config.toml
num_hidden_layers = 12
num_attention_heads = 5
vocab_size = 2048
norm = "rmsnorm"
norm_place = "pre"
positions = "rope"
qk_norm = false
optimizer = "adamw"
lr_mult_qkv = 0.5
beta2 = 0.99
warmup_steps = 217
train_tokens = 275600000
dataset = "wikipedia_en"
Each number is 50 + 15 x the weight over the matrix's rms, rounded and kept within 0 to 99. Layers, rows and columns count from 0.

# down: layer 9 MLP down (transposed), 768x320, rms 0.0369, rows 716-744, columns 0-79
# gate: layer 9 MLP gate, 768x320, rms 0.0412, rows 717-744, columns 0-79
# up: layer 9 MLP up, 768x320, rms 0.0397, rows 717-744, columns 0-79
down716:51 69 41 49 60 44 22 89 55 45 52 42 30 82 50 47 38 69 27 55 41 32 60 46 62 25 38 36 48 61 57 38 60 39 57 33 34 36 41 64 48 45 45 49 03 65 37 83 48 47 32 73 62 42 54 44 64 63 61 56 37 76 26 59 61 27 67 32 39 47 34 58 62 68 54 70 75 58 57 49
gate717:74 67 62 54 44 63 35 55 31 52 40 40 52 58 65 34 42 52 38 52 44 39 55 40 57 67 57 60 39 42 56 37 34 58 50 30 50 59 59 49 65 21 35 61 48 49 41 50 60 50 57 39 62 23 53 44 44 66 39 57 49 61 42 38 66 64 66 39 57 44 35 62 64 73 35 48 48 70 56 42
up717:24 79 69 53 51 68 50 66 73 45 53 43 84 72 36 47 62 57 43 42 25 28 31 59 81 35 26 28 32 34 43 47 69 36 43 63 61 14 36 39 55 42 58 64 61 27 51 61 68 47 62 37 36 47 64 54 50 67 50 49 44 45 44 47 52 30 29 32 59 31 63 48 48 54 70 42 45 51 51 62
down717:66 40 65 61 47 46 34 41 68 54 58 68 56 53 68 32 61 38 63 71 40 71 40 28 72 36 67 52 59 49 55 45 52 71 34 64 64 34 48 36 73 26 64 49 73 55 26 45 87 36 44 47 47 54 62 60 54 33 45 43 37 50 64 40 71 43 40 26 73 33 44 38 43 60 46 70 47 78 37 48
gate718:51 29 96 39 53 74 59 48 58 35 27 43 45 38 44 57 70 53 30 55 31 47 53 55 30 48 70 25 32 75 54 52 56 62 48 31 80 64 35 57 67 47 60 63 56 45 67 54 54 70 50 53 44 56 37 27 39 56 61 25 35 40 22 32 42 52 58 73 58 64 14 39 46 48 52 70 47 60 57 56
up718:74 51 56 65 44 48 63 57 31 60 49 29 49 84 54 54 72 59 29 42 71 57 69 58 78 36 54 50 62 32 67 60 92 44 70 53 51 68 41 18 69 35 52 56 44 47 59 50 12 46 45 33 81 49 69 49 44 48 43 45 36 23 72 35 43 57 59 37 48 73 31 65 53 53 58 68 64 55 74 70
down718:59 59 54 52 30 52 16 51 43 39 16 85 55 63 45 20 30 67 16 55 58 64 42 53 30 62 52 41 62 52 34 38 54 43 50 44 33 49 60 48 50 58 41 43 37 47 47 50 48 65 53 40 50 70 54 39 68 50 30 60 37 66 50 41 70 50 48 23 45 46 45 46 66 36 56 74 59 37 45 60
gate719:52 08 29 44 64 44 67 25 32 37 46 42 54 57 55 21 63 37 58 52 06 43 56 56 77 48 39 42 37 46 41 76 35 51 59 56 64 58 31 63 52 44 49 58 35 57 47 12 53 47 42 60 54 89 32 48 45 52 66 55 71 71 26 77 51 61 47 56 61 43 47 58 44 46 35 47 40 58 48 71
up719:58 63 44 37 68 56 60 44 47 64 62 57 29 53 37 52 64 50 70 40 45 59 49 50 60 66 59 50 46 26 73 66 54 44 61 43 22 45 52 81 55 33 72 36 57 59 38 40 42 71 41 61 30 36 20 54 48 52 48 79 30 35 17 50 67 50 52 43 79 59 51 64 49 14 44 55 49 70 66 33
down719:81 52 38 25 39 42 68 47 29 54 54 23 61 45 45 54 56 54 46 31 74 37 66 26 55 52 74 66 57 21 47 92 83 39 38 70 22 34 44 66 68 60 45 33 28 54 44 23 35 53 34 52 31 47 47 27 58 56 59 49 69 57 53 64 45 31 59 61 58 32 55 49 40 34 31 50 48 53 61 50
gate720:49 61 32 61 56 43 45 38 30 58 44 35 62 69 33 28 23 42 73 53 52 20 54 52 41 42 47 29 67 14 52 80 49 52 36 72 37 38 76 31 61 35 40 35 55 63 53 48 95 47 57 35 38 35 46 39 50 64 51 47 58 61 61 44 55 56 52 65 53 45 66 46 11 50 32 38 59 30 48 37
up720:58 55 58 23 55 48 44 34 54 49 51 55 51 37 48 43 41 46 63 30 27 35 46 63 68 49 48 57 61 53 49 66 36 69 33 68 26 70 70 45 45 39 52 47 70 59 65 63 78 40 41 56 47 36 34 40 36 49 39 37 33 39 61 39 42 51 35 41 52 32 63 38 18 52 42 24 43 38 56 46
down720:75 41 59 57 63 51 22 42 38 50 64 59 40 55 34 52 85 61 41 30 81 55 42 43 54 33 55 40 57 35 49 49 60 65 33 66 51 29 69 44 54 61 52 38 87 55 50 30 38 46 50 74 40 45 55 26 46 56 58 29 57 84 21 22 42 49 58 43 48 45 57 54 42 19 47 53 67 29 54 52
gate721:80 33 48 64 64 66 75 62 31 25 71 48 25 35 65 42 42 54 22 44 41 41 68 40 46 61 55 45 42 49 31 52 65 54 41 58 80 56 72 49 67 58 59 49 35 54 45 66 78 56 37 54 55 68 61 41 52 69 60 79 27 58 62 56 46 34 50 33 55 19 21 17 36 15 42 37 54 07 53 48
up721:44 36 68 69 85 42 59 43 59 37 73 27 70 62 48 41 48 47 42 60 75 59 32 27 42 50 29 51 52 62 79 54 32 49 49 53 56 40 20 49 60 14 51 60 31 49 59 35 33 18 38 62 38 73 42 79 85 36 46 44 54 92 69 59 77 39 35 32 28 00 50 54 56 75 48 24 24 49 47 65
down721:52 61 60 37 53 34 32 24 29 45 45 32 50 53 46 37 34 55 49 71 46 58 30 47 74 60 52 41 65 35 36 33 37 48 43 51 33 24 65 64 47 44 71 51 52 35 44 50 36 22 20 38 57 54 75 60 70 32 53 40 86 57 74 45 36 50 57 58 64 42 45 31 35 85 46 79 50 69 48 32
gate722:46 40 64 77 62 48 43 41 30 41 16 69 26 07 68 50 44 36 24 58 80 36 12 55 32 43 71 49 62 45 40 65 58 50 63 73 32 40 49 59 43 52 53 48 77 43 61 51 40 36 40 58 51 51 58 65 74 27 53 56 30 21 67 40 39 76 73 51 30 39 52 43 58 32 73 57 65 61 26 22
up722:28 50 77 34 56 37 53 61 35 47 57 46 61 51 37 29 28 58 56 52 58 53 59 44 55 63 50 57 54 46 72 60 76 49 69 50 28 38 47 38 57 53 63 37 40 46 60 47 43 36 52 76 00 68 60 35 40 45 66 55 66 60 65 54 63 64 40 38 22 27 71 50 35 30 43 63 16 60 39 78
down722:33 49 54 51 51 38 41 56 43 74 66 55 66 66 60 64 49 54 48 57 53 57 59 43 20 55 48 68 76 61 79 10 67 31 51 35 44 35 46 63 34 30 41 51 50 35 40 48 38 99 47 31 58 59 56 45 60 56 39 66 57 49 37 34 30 30 30 71 59 55 26 41 51 35 35 61 54 40 28 29
gate723:57 51 47 60 39 32 27 68 65 57 55 34 39 49 78 45 83 42 59 36 38 52 26 70 66 58 49 62 54 34 58 51 66 09 27 28 40 57 56 48 03 52 56 29 76 66 59 72 43 51 61 53 39 41 54 49 58 45 14 87 69 73 54 64 45 66 26 33 63 66 27 45 44 47 71 27 47 55 43 78
up723:60 42 26 69 54 48 58 43 67 43 60 42 52 60 78 66 36 53 39 61 59 64 74 40 54 70 39 40 53 72 51 57 77 22 45 52 59 58 57 64 22 42 55 53 52 59 71 49 57 32 41 61 49 63 48 62 51 59 56 50 46 83 32 53 40 38 21 34 79 40 69 39 52 52 68 54 76 31 38 68
down723:27 45 46 48 56 53 53 66 31 51 85 34 57 84 70 67 76 40 49 26 42 47 78 49 41 40 56 54 72 60 51 42 51 55 36 42 57 30 52 58 56 64 26 58 52 61 65 67 27 54 51 57 66 32 65 30 39 44 58 45 58 57 44 77 34 37 41 40 46 30 46 38 40 75 72 53 53 85 47 27
gate724:42 51 90 74 45 30 21 66 51 29 25 45 50 51 70 52 35 39 55 56 66 59 46 60 76 45 55 36 53 69 36 20 49 56 67 79 63 58 50 54 77 66 71 39 34 60 22 39 53 47 74 70 83 34 52 40 76 48 31 53 69 70 22 66 80 77 58 39 55 42 40 61 60 12 77 47 50 45 52 38
up724:25 32 64 47 35 33 63 49 56 61 60 54 34 36 37 44 62 43 53 32 49 23 41 43 51 59 50 85 52 47 47 36 45 49 41 54 53 51 53 38 46 44 37 44 59 63 46 20 67 26 38 68 53 42 48 32 54 38 69 36 67 42 52 60 50 52 27 48 47 00 47 41 48 52 30 78 34 46 56 41
down724:31 39 40 53 33 32 61 65 52 68 57 58 41 34 50 48 55 68 21 58 46 39 37 51 37 62 49 38 74 32 61 62 67 56 47 46 41 91 71 43 61 70 66 70 41 46 62 13 76 46 37 58 21 71 60 74 69 41 80 46 44 63 41 32 50 43 64 85 25 74 38 81 39 43 46 61 31 64 59 72
gate725:34 36 28 31 91 76 37 22 25 38 31 64 46 59 45 47 66 65 43 15 61 20 40 60 73 53 36 48 33 40 38 85 64 33 49 64 62 34 41 45 45 63 52 63 65 44 42 39 34 36 51 48 64 36 50 56 58 39 47 54 56 53 72 54 63 73 52 46 63 31 49 29 55 38 62 66 73 63 68 49
up725:50 43 46 53 56 51 47 28 47 21 35 58 44 40 57 34 60 17 61 45 25 59 37 94 47 71 57 67 67 56 56 71 59 22 36 55 21 51 26 41 38 30 38 47 87 62 42 43 46 48 66 17 42 55 46 62 28 63 55 21 40 46 47 46 75 71 61 59 39 64 55 64 70 71 68 38 42 22 68 42
down725:45 52 50 62 25 52 82 50 44 56 48 46 32 55 57 73 68 39 63 58 59 55 52 28 37 51 14 44 35 28 63 67 25 45 38 58 54 15 46 64 34 38 93 25 16 28 38 14 44 36 53 57 83 43 48 70 00 56 54 69 67 06 50 48 41 60 54 34 77 53 46 69 51 60 52 66 10 40 39 62
gate726:40 52 47 53 67 66 57 47 30 43 51 11 50 54 43 47 42 35 54 45 61 69 60 70 54 63 59 34 49 51 42 62 76 39 47 57 32 61 56 25 38 69 31 48 63 38 55 71 51 68 28 55 56 64 47 54 71 45 44 46 61 40 92 48 49 70 64 21 45 28 53 54 50 59 49 51 84 52 55 40
up726:77 64 59 34 49 61 64 52 29 29 51 64 43 36 30 58 50 54 46 37 35 42 31 52 42 47 50 56 29 51 57 65 37 51 44 67 35 37 45 47 58 48 46 47 35 68 59 35 34 59 34 81 42 61 66 64 45 60 53 54 37 53 53 42 62 78 35 44 61 36 23 65 30 80 12 51 48 61 59 62
down726:45 53 49 26 59 40 54 53 38 74 34 56 47 66 76 45 45 48 87 78 73 57 27 53 38 58 26 43 63 46 72 49 59 51 45 45 65 54 18 48 19 82 54 57 60 71 46 49 51 65 23 36 70 55 56 38 63 65 41 42 56 38 76 38 52 41 38 43 37 56 29 68 59 62 42 50 76 50 24 54
gate727:14 39 61 51 57 45 53 46 26 51 20 57 62 57 46 62 39 72 43 42 21 38 20 59 58 48 77 49 72 42 51 34 59 46 52 61 49 23 57 37 50 66 29 73 20 46 49 63 54 31 26 19 58 44 49 43 35 44 48 35 49 39 50 59 54 65 52 46 42 45 35 43 53 31 49 69 57 57 41 50
up727:31 40 64 25 50 43 72 47 40 56 36 75 77 46 31 18 72 48 30 56 56 56 48 35 59 46 31 65 54 63 51 49 27 42 47 35 37 30 46 68 58 87 49 58 72 90 41 33 16 60 52 71 72 42 68 41 48 53 38 89 66 65 41 61 21 61 49 59 56 41 35 29 18 71 54 71 38 47 28 48
down727:65 54 66 50 33 42 37 44 68 36 25 63 28 33 28 36 17 50 40 25 61 67 77 47 42 32 48 28 72 24 22 55 74 53 29 21 66 55 74 45 46 59 73 58 46 46 34 52 62 70 55 50 37 57 43 41 73 67 46 62 49 50 39 43 41 36 36 75 40 32 69 46 28 46 37 71 24 40 35 43
gate728:51 49 23 46 54 40 39 58 47 60 64 31 26 48 51 53 26 73 28 69 62 24 31 67 66 28 58 29 67 61 46 49 52 47 31 64 54 61 61 53 30 53 27 46 52 70 58 10 28 36 50 76 74 44 29 40 35 67 44 62 41 54 59 70 47 58 53 46 59 84 79 62 52 56 47 37 68 27 37 58
up728:41 56 37 68 32 60 62 43 48 53 32 80 45 30 39 76 44 40 72 62 55 58 32 53 72 54 40 29 43 46 19 56 41 41 50 45 42 47 72 70 76 57 67 50 45 50 55 40 99 37 58 42 53 52 59 50 46 46 50 45 63 32 49 44 45 22 87 35 45 48 36 78 47 69 44 58 54 57 72 53
down728:42 41 37 59 51 49 86 45 69 80 73 62 64 62 71 35 57 25 57 36 41 26 52 48 43 58 49 60 57 55 32 60 25 36 61 31 34 60 79 51 23 60 78 55 44 33 51 60 78 53 38 44 63 42 64 58 50 58 64 39 49 51 60 54 78 59 62 66 22 58 65 52 61 33 17 34 45 36 23 66
gate729:42 62 30 62 49 93 31 40 00 66 41 26 54 27 63 45 48 81 50 49 32 45 54 31 59 49 86 49 40 60 75 30 61 31 55 63 45 32 40 68 86 52 66 47 28 65 67 00 43 35 73 63 64 56 68 40 32 75 33 44 56 49 81 36 34 70 41 44 40 30 30 46 59 50 21 40 52 41 42 19
up729:42 69 41 51 46 38 45 48 47 47 43 50 44 74 52 23 63 57 46 57 58 66 72 52 57 86 32 46 43 24 60 45 53 43 66 39 65 34 59 45 28 59 61 53 61 30 92 46 72 46 19 64 58 40 35 58 49 55 47 50 38 44 42 44 61 29 78 59 34 55 20 64 48 53 65 31 84 47 62 73
down729:65 64 50 30 48 40 72 73 41 36 50 51 68 57 36 71 29 49 80 48 46 48 57 31 40 25 77 76 55 29 49 42 58 54 57 64 59 48 45 57 26 49 42 30 68 41 51 42 93 44 80 41 53 52 58 25 51 57 58 52 44 58 43 43 60 45 45 57 52 30 34 60 59 34 30 36 49 49 49 54
gate730:87 42 49 73 80 49 76 27 47 55 42 45 51 62 47 46 57 47 62 47 46 35 26 29 20 52 78 45 55 42 38 46 84 65 13 30 62 83 54 46 68 65 60 48 49 44 20 37 43 61 54 49 55 49 83 49 63 42 74 57 69 42 52 62 44 50 31 57 49 17 28 26 34 54 52 29 72 56 62 59
up730:46 55 38 33 61 42 56 56 46 43 44 72 26 72 57 55 25 49 37 32 63 39 28 75 44 56 59 64 38 77 39 53 38 41 36 53 40 54 41 65 61 73 05 70 35 46 57 30 16 48 82 49 67 44 29 59 64 90 66 45 43 68 28 65 34 92 68 39 42 48 43 41 37 65 52 81 51 40 68 27
down730:46 38 19 56 61 07 34 74 64 84 37 55 44 55 53 66 75 61 68 61 67 60 50 45 32 69 21 67 45 21 43 66 54 60 48 36 65 33 41 68 43 51 47 57 27 58 56 68 53 53 46 39 39 55 72 70 67 59 33 42 49 25 52 57 47 50 80 43 53 53 36 40 51 35 61 51 35 41 38 73
gate731:52 56 41 44 42 40 32 40 31 45 37 33 44 42 31 49 51 76 51 68 41 32 42 40 62 48 72 43 62 44 50 60 59 39 35 73 33 98 62 71 52 51 61 59 50 22 52 42 42 54 80 62 58 61 78 37 42 55 34 70 67 60 43 35 48 52 74 67 57 56 65 48 22 55 40 47 46 48 70 51
up731:31 69 51 70 42 09 64 35 43 65 47 26 34 50 58 51 17 29 41 47 62 85 53 35 64 45 81 50 43 64 30 38 36 63 68 57 55 36 60 59 41 38 79 42 70 55 48 70 55 40 41 59 52 48 32 55 78 77 39 51 57 60 37 44 50 45 42 82 17 52 50 67 39 89 43 54 42 28 42 41
down731:47 47 34 52 54 47 80 40 68 41 48 49 57 28 51 41 62 50 54 35 11 50 52 45 63 66 65 74 35 81 34 24 67 53 45 26 53 10 54 66 52 33 70 45 75 40 38 58 64 44 45 47 46 79 61 39 43 53 44 10 36 59 51 70 49 56 14 59 46 50 59 24 57 54 92 69 46 46 51 55
gate732:54 57 56 39 39 30 70 34 13 46 54 34 31 22 58 70 42 87 32 72 27 47 44 42 58 32 34 38 43 72 42 17 44 61 18 45 35 50 51 42 34 78 70 27 30 22 38 39 50 33 43 61 51 38 73 36 63 45 20 61 58 82 49 37 44 64 63 45 71 48 63 49 57 45 66 45 45 56 55 54
up732:35 36 69 56 27 52 50 70 85 39 48 64 61 58 26 71 44 49 74 66 48 42 45 48 41 45 63 34 21 65 43 53 49 51 33 56 56 49 45 26 27 27 32 52 62 14 45 60 60 31 48 57 70 60 68 42 27 53 30 34 43 59 57 57 34 62 82 48 53 59 37 31 32 27 55 59 55 86 68 51
down732:87 30 39 46 69 55 49 54 44 69 54 38 51 44 47 74 63 57 79 31 54 18 74 64 75 25 71 82 41 40 45 24 35 45 72 58 82 50 55 48 39 61 39 55 30 58 63 39 60 55 41 35 41 53 49 49 65 51 69 66 50 86 40 46 56 63 60 44 57 36 45 48 54 37 57 51 67 75 37 50
gate733:62 24 64 40 42 52 35 69 58 64 35 32 69 44 45 41 51 61 42 43 63 47 74 63 44 62 46 47 41 06 38 76 64 59 45 58 34 50 30 70 54 68 40 34 66 37 76 39 38 41 61 41 55 54 40 40 63 59 46 40 61 56 20 22 43 47 34 33 65 48 55 76 30 46 58 56 60 63 46 79
up733:23 59 74 60 56 18 56 71 47 58 15 43 27 39 48 86 38 54 54 53 53 49 45 71 64 67 79 41 60 57 72 63 54 52 72 35 41 39 58 57 54 63 47 37 47 41 30 41 28 71 58 72 46 37 67 42 40 93 41 57 52 37 54 48 59 49 57 51 29 37 45 85 38 46 22 62 40 45 65 56
down733:36 55 45 48 47 32 51 71 53 56 43 52 47 47 49 49 48 33 57 52 58 66 61 50 12 49 59 61 55 23 62 40 72 34 75 74 63 31 65 48 72 83 47 53 39 47 38 46 31 75 38 52 56 66 25 40 16 69 29 63 31 69 77 49 50 54 51 57 57 54 67 39 53 50 67 65 67 08 58 43
gate734:63 67 38 55 56 45 32 43 51 41 86 51 44 65 70 73 15 48 62 58 49 51 50 55 47 37 42 53 33 58 35 41 57 63 75 17 52 41 48 72 47 70 59 72 39 43 48 45 47 81 42 25 39 24 58 50 57 70 66 40 35 63 57 61 68 41 11 72 68 35 38 81 39 57 42 50 41 56 56 47
up734:76 12 41 64 53 73 35 49 62 21 64 46 46 41 37 42 55 59 43 27 51 48 48 71 65 51 48 41 56 40 54 29 50 45 17 61 34 27 60 43 43 79 45 27 59 50 36 54 14 37 20 76 61 32 22 47 47 31 53 41 26 38 34 62 25 67 57 18 70 50 43 26 70 62 73 37 62 66 43 42
down734:75 38 49 54 53 44 39 74 40 72 73 50 51 30 42 56 45 34 53 49 30 61 45 35 40 68 47 40 35 66 50 29 26 58 76 42 68 66 33 83 44 63 65 34 36 65 52 22 74 43 56 71 29 39 76 47 76 54 18 36 41 13 33 53 25 25 76 51 34 58 46 56 43 82 43 50 58 43 51 43
gate735:42 73 22 55 64 74 22 42 22 42 46 36 76 50 38 44 50 73 50 22 34 39 68 36 66 62 39 48 44 53 41 33 57 62 53 40 64 35 67 35 64 51 36 63 21 57 44 28 53 72 57 71 41 55 55 42 52 65 36 50 54 82 73 50 81 29 62 58 45 54 38 48 56 51 55 62 47 28 35 40
up735:62 26 45 44 38 50 41 49 63 27 44 68 53 48 72 72 52 49 48 76 66 42 51 32 60 50 45 91 48 63 58 65 46 50 62 28 60 61 56 45 40 58 67 64 30 74 36 36 65 37 88 26 69 74 57 62 33 76 27 50 54 27 34 57 88 30 34 67 65 71 69 53 37 44 52 54 52 59 69 51
down735:34 64 35 51 53 49 20 50 44 45 15 41 58 59 34 44 32 86 50 45 36 69 40 33 69 51 32 53 53 56 33 54 35 51 17 39 73 77 23 43 61 59 38 48 34 62 61 54 77 43 53 50 56 54 55 59 82 37 38 47 66 44 33 57 42 52 25 62 56 39 49 70 54 58 48 55 82 54 73 34
gate736:40 33 80 64 35 63 62 65 61 51 57 40 63 56 67 77 55 65 35 24 69 49 45 20 40 57 43 36 64 50 58 51 33 51 71 47 70 44 75 43 72 68 66 39 73 55 34 60 49 56 50 45 69 86 37 43 60 51 48 19 63 53 45 81 67 50 48 42 53 58 44 49 60 40 26 48 55 68 12 47
up736:67 26 51 48 62 43 38 37 62 62 29 38 60 68 58 38 74 61 26 59 58 36 61 37 31 60 74 36 28 01 37 56 68 18 17 50 63 51 42 32 49 39 70 31 52 65 51 60 69 39 15 20 80 69 59 65 52 44 66 42 46 53 48 41 70 46 57 65 46 61 51 47 58 45 61 58 38 43 71 57
down736:57 38 50 52 42 55 33 63 72 46 67 64 31 54 64 50 32 55 37 51 43 49 81 11 20 47 31 31 58 29 78 60 43 54 45 49 75 32 47 70 39 56 52 55 31 40 63 50 31 45 40 65 58 27 44 64 47 54 29 51 58 36 36 36 80 51 55 59 51 61 35 60 33 56 45 63 29 55 38 42
gate737:69 76 21 47 45 64 44 54 49 53 60 29 41 23 47 50 69 57 35 73 47 34 38 52 48 73 34 42 61 37 32 34 63 71 59 78 43 54 17 49 61 36 67 49 54 54 47 64 48 67 66 44 56 60 73 40 22 44 61 57 52 28 38 76 59 53 58 54 47 47 51 60 45 81 48 62 52 64 24 43
up737:52 54 55 48 56 63 40 33 51 58 64 37 53 48 45 42 42 70 52 42 31 33 56 72 36 36 66 41 58 39 81 42 50 37 44 57 65 53 63 42 49 72 46 58 40 52 55 43 56 29 43 72 48 66 52 37 66 65 35 62 45 46 57 46 51 44 37 40 71 58 37 49 45 20 57 47 48 48 35 39
down737:54 74 53 53 29 70 37 58 48 43 57 46 51 52 65 53 47 36 56 67 64 62 46 52 45 71 46 38 34 45 52 45 61 65 48 61 54 62 46 65 67 41 41 61 48 29 78 42 59 35 57 38 89 58 50 41 40 54 73 62 66 49 40 32 70 46 62 54 39 51 34 28 67 52 32 52 60 63 40 40
gate738:22 88 39 30 45 33 58 47 35 42 56 49 53 52 39 41 65 38 47 37 36 54 48 57 54 56 33 49 65 60 74 19 56 37 36 59 41 21 72 70 66 37 54 28 39 62 63 47 49 78 26 42 44 27 43 55 29 73 48 42 53 20 58 42 40 63 50 34 53 72 55 46 54 41 70 54 60 48 72 35
up738:44 85 45 67 61 60 67 34 70 19 51 52 59 30 37 65 35 47 43 72 49 73 54 58 42 43 76 50 54 33 67 58 38 23 50 42 61 43 78 42 62 48 50 45 36 46 24 55 53 39 68 49 22 42 40 50 35 56 23 21 43 44 63 41 47 57 66 59 37 75 76 41 77 18 45 58 58 57 35 66
down738:43 66 44 37 44 46 54 54 51 58 76 46 48 48 41 25 38 43 37 42 65 29 53 31 50 47 22 41 64 47 49 38 19 59 46 42 36 29 40 07 51 50 86 40 40 73 53 29 56 41 36 37 25 52 62 56 57 36 88 62 68 62 30 67 73 65 68 53 36 48 47 52 15 78 57 52 38 35 45 68
gate739:29 56 66 34 65 48 62 79 61 38 33 57 88 73 70 23 55 60 39 53 61 42 53 38 36 71 44 65 53 31 60 54 60 22 58 46 44 57 34 39 44 34 46 32 57 32 40 68 57 35 45 48 65 49 51 37 36 37 76 53 72 79 11 33 34 33 52 34 57 31 58 58 50 34 47 69 49 53 49 38
up739:46 34 65 65 44 47 25 68 33 57 66 40 36 64 57 61 33 62 23 30 53 33 69 35 99 12 50 34 59 55 52 48 73 46 62 37 49 43 58 42 43 76 69 32 83 69 50 23 38 51 57 52 31 30 31 53 55 34 40 50 30 53 65 48 46 68 28 07 38 61 50 43 75 51 61 43 46 40 31 47
down739:42 39 43 50 64 32 65 59 43 35 39 42 00 41 31 31 44 30 38 82 79 48 53 57 34 43 46 53 41 56 69 52 41 49 49 38 46 58 42 65 61 08 54 44 51 63 40 65 26 51 23 25 33 30 64 50 38 53 33 22 41 42 35 36 47 24 52 40 52 52 50 42 34 48 20 40 51 15 35 40
gate740:42 61 34 52 61 42 88 60 43 74 60 39 53 50 61 49 65 94 21 87 51 45 58 38 50 61 44 23 35 34 38 57 55 42 54 71 49 58 73 53 39 48 39 70 64 47 29 41 77 37 53 54 36 38 82 38 54 30 38 52 71 59 50 32 64 80 48 37 58 32 46 47 63 63 43 49 47 36 28 53
up740:47 53 54 38 58 25 40 54 59 64 62 39 84 36 47 37 61 57 51 63 46 54 39 49 60 42 35 48 34 28 49 66 45 20 39 42 54 38 62 45 87 33 15 51 67 45 69 70 62 41 47 43 37 40 52 63 38 63 57 45 24 56 51 39 56 61 64 43 43 51 54 43 55 76 30 43 57 52 38 66
down740:66 32 48 56 49 57 37 45 26 49 42 50 68 42 51 44 31 59 79 47 51 61 42 41 48 77 38 39 24 30 67 59 72 50 71 55 53 57 50 64 86 31 53 52 58 53 78 40 64 70 51 52 62 62 41 54 48 36 38 35 59 47 56 60 49 72 81 51 43 21 58 36 63 75 55 43 32 59 58 51
gate741:48 61 53 68 51 46 40 52 50 32 24 40 55 67 55 45 39 71 16 28 51 30 58 38 46 44 60 39 33 29 34 53 58 45 29 65 40 61 91 53 07 19 24 48 71 43 36 35 61 39 27 50 53 55 71 53 48 42 44 37 31 51 65 78 27 43 50 71 49 35 52 79 38 19 57 45 44 58 46 60
up741:49 50 46 51 45 82 47 29 84 81 60 22 56 32 34 33 51 58 69 43 78 56 52 55 50 33 51 76 52 72 85 69 61 76 73 54 74 32 45 66 58 45 59 67 48 29 50 52 36 24 30 70 37 38 59 45 30 44 62 60 67 59 35 79 43 45 61 31 51 45 59 61 43 54 59 37 75 29 38 45
down741:55 56 54 65 58 51 32 59 69 59 42 31 30 42 48 70 38 51 40 26 43 22 66 49 47 49 48 74 36 48 60 66 64 60 51 38 34 52 50 36 47 34 58 42 63 53 42 68 57 49 24 50 48 61 40 57 80 50 84 72 45 45 58 60 69 61 41 48 53 54 52 53 53 57 32 44 28 41 52 55
gate742:81 64 79 66 39 51 50 65 48 52 37 58 39 11 53 43 28 56 50 53 41 50 26 66 78 61 58 52 29 71 39 70 57 53 40 65 48 31 52 30 47 41 49 82 34 42 48 48 54 37 56 47 42 48 84 59 65 60 45 36 71 55 36 99 62 23 41 12 40 45 39 49 46 43 38 73 41 49 62 36
up742:77 40 37 60 31 59 13 62 41 58 37 72 44 43 44 54 56 68 67 56 58 31 36 42 59 64 26 54 47 52 29 26 51 31 21 40 43 32 59 65 52 52 39 38 48 54 25 32 50 49 67 57 64 76 45 44 64 49 44 52 56 70 60 69 56 56 56 55 61 30 44 45 43 58 47 46 56 35 68 53
down742:44 46 36 34 47 54 45 67 51 42 75 75 31 58 54 74 57 46 50 29 47 47 44 67 35 44 65 62 61 68 64 58 62 55 26 58 68 39 78 52 58 70 50 40 54 54 62 70 52 34 62 68 26 73 59 78 50 39 43 34 41 52 25 48 31 80 62 38 49 69 78 50 39 84 71 38 59 47 06 55
gate743:43 71 50 42 43 61 35 31 48 76 34 53 63 29 43 41 56 82 50 37 43 41 49 76 57 67 38 59 57 28 48 59 61 53 51 53 69 45 59 60 40 49 66 39 60 54 62 36 31 64 47 75 61 55 48 38 38 55 48 44 58 58 70 29 51 82 32 77 39 43 48 39 32 49 45 39 65 38 36 51
up743:41 60 39 26 41 60 30 12 61 75 45 85 69 64 42 46 27 58 45 49 76 39 39 39 75 53 54 73 35 49 44 48 51 48 44 49 49 43 38 67 39 42 43 55 65 59 57 55 70 80 52 47 58 60 40 37 62 27 42 41 70 56 71 27 16 62 18 43 32 46 53 37 60 67 34 21 59 53 44 43
down743:51 24 62 18 59 44 37 41 57 54 50 70 65 51 55 58 52 42 61 55 41 33 50 47 48 43 52 61 50 50 37 48 41 46 40 49 47 38 74 44 66 45 46 38 64 74 54 47 57 40 29 24 46 35 51 52 31 50 68 45 31 45 53 34 59 56 53 46 25 23 52 66 69 63 50 77 44 41 32 29
gate744:45 56 71 46 62 52 51 51 42 52 47 25 58 40 50 61 49 56 53 70 49 46 32 40 40 48 74 52 52 46 55 71 51 49 30 53 63 51 65 71 34 62 40 58 42 79 66 81 57 67 67 61 53 36 47 46 33 45 27 73 48 36 60 57 42 71 62 54 36 45 45 53 67 51 51 43 46 69 24 70
up744:36 58 92 42 14 34 47 36 50 63 50 81 31 59 34 70 54 69 40 28 41 36 45 44 66 49 44 57 44 38 23 31 42 59 65 41 62 43 71 49 46 74 48 51 72 36 44 37 25 44 38 35 50 65 54 63 38 62 74 24 76 44 37 46 32 32 54 78 41 57 54 55 42 32 34 25 34 17 56 63
down744:66 69 08 61 35 59 61 29 40 46 71 66 45 71 66 43 58 36 59 42 29 44 61 15 65 57 44 66 47 33 42 32 31 44 60 53 66 71 45 61 47 79 51 81 59 11 58 38 68 18 39 70 36 49 53 63 66 57 61 56 53 76 36 40 41 55 32 45 41 38 46 59 24 11 55 32 41 45 68 38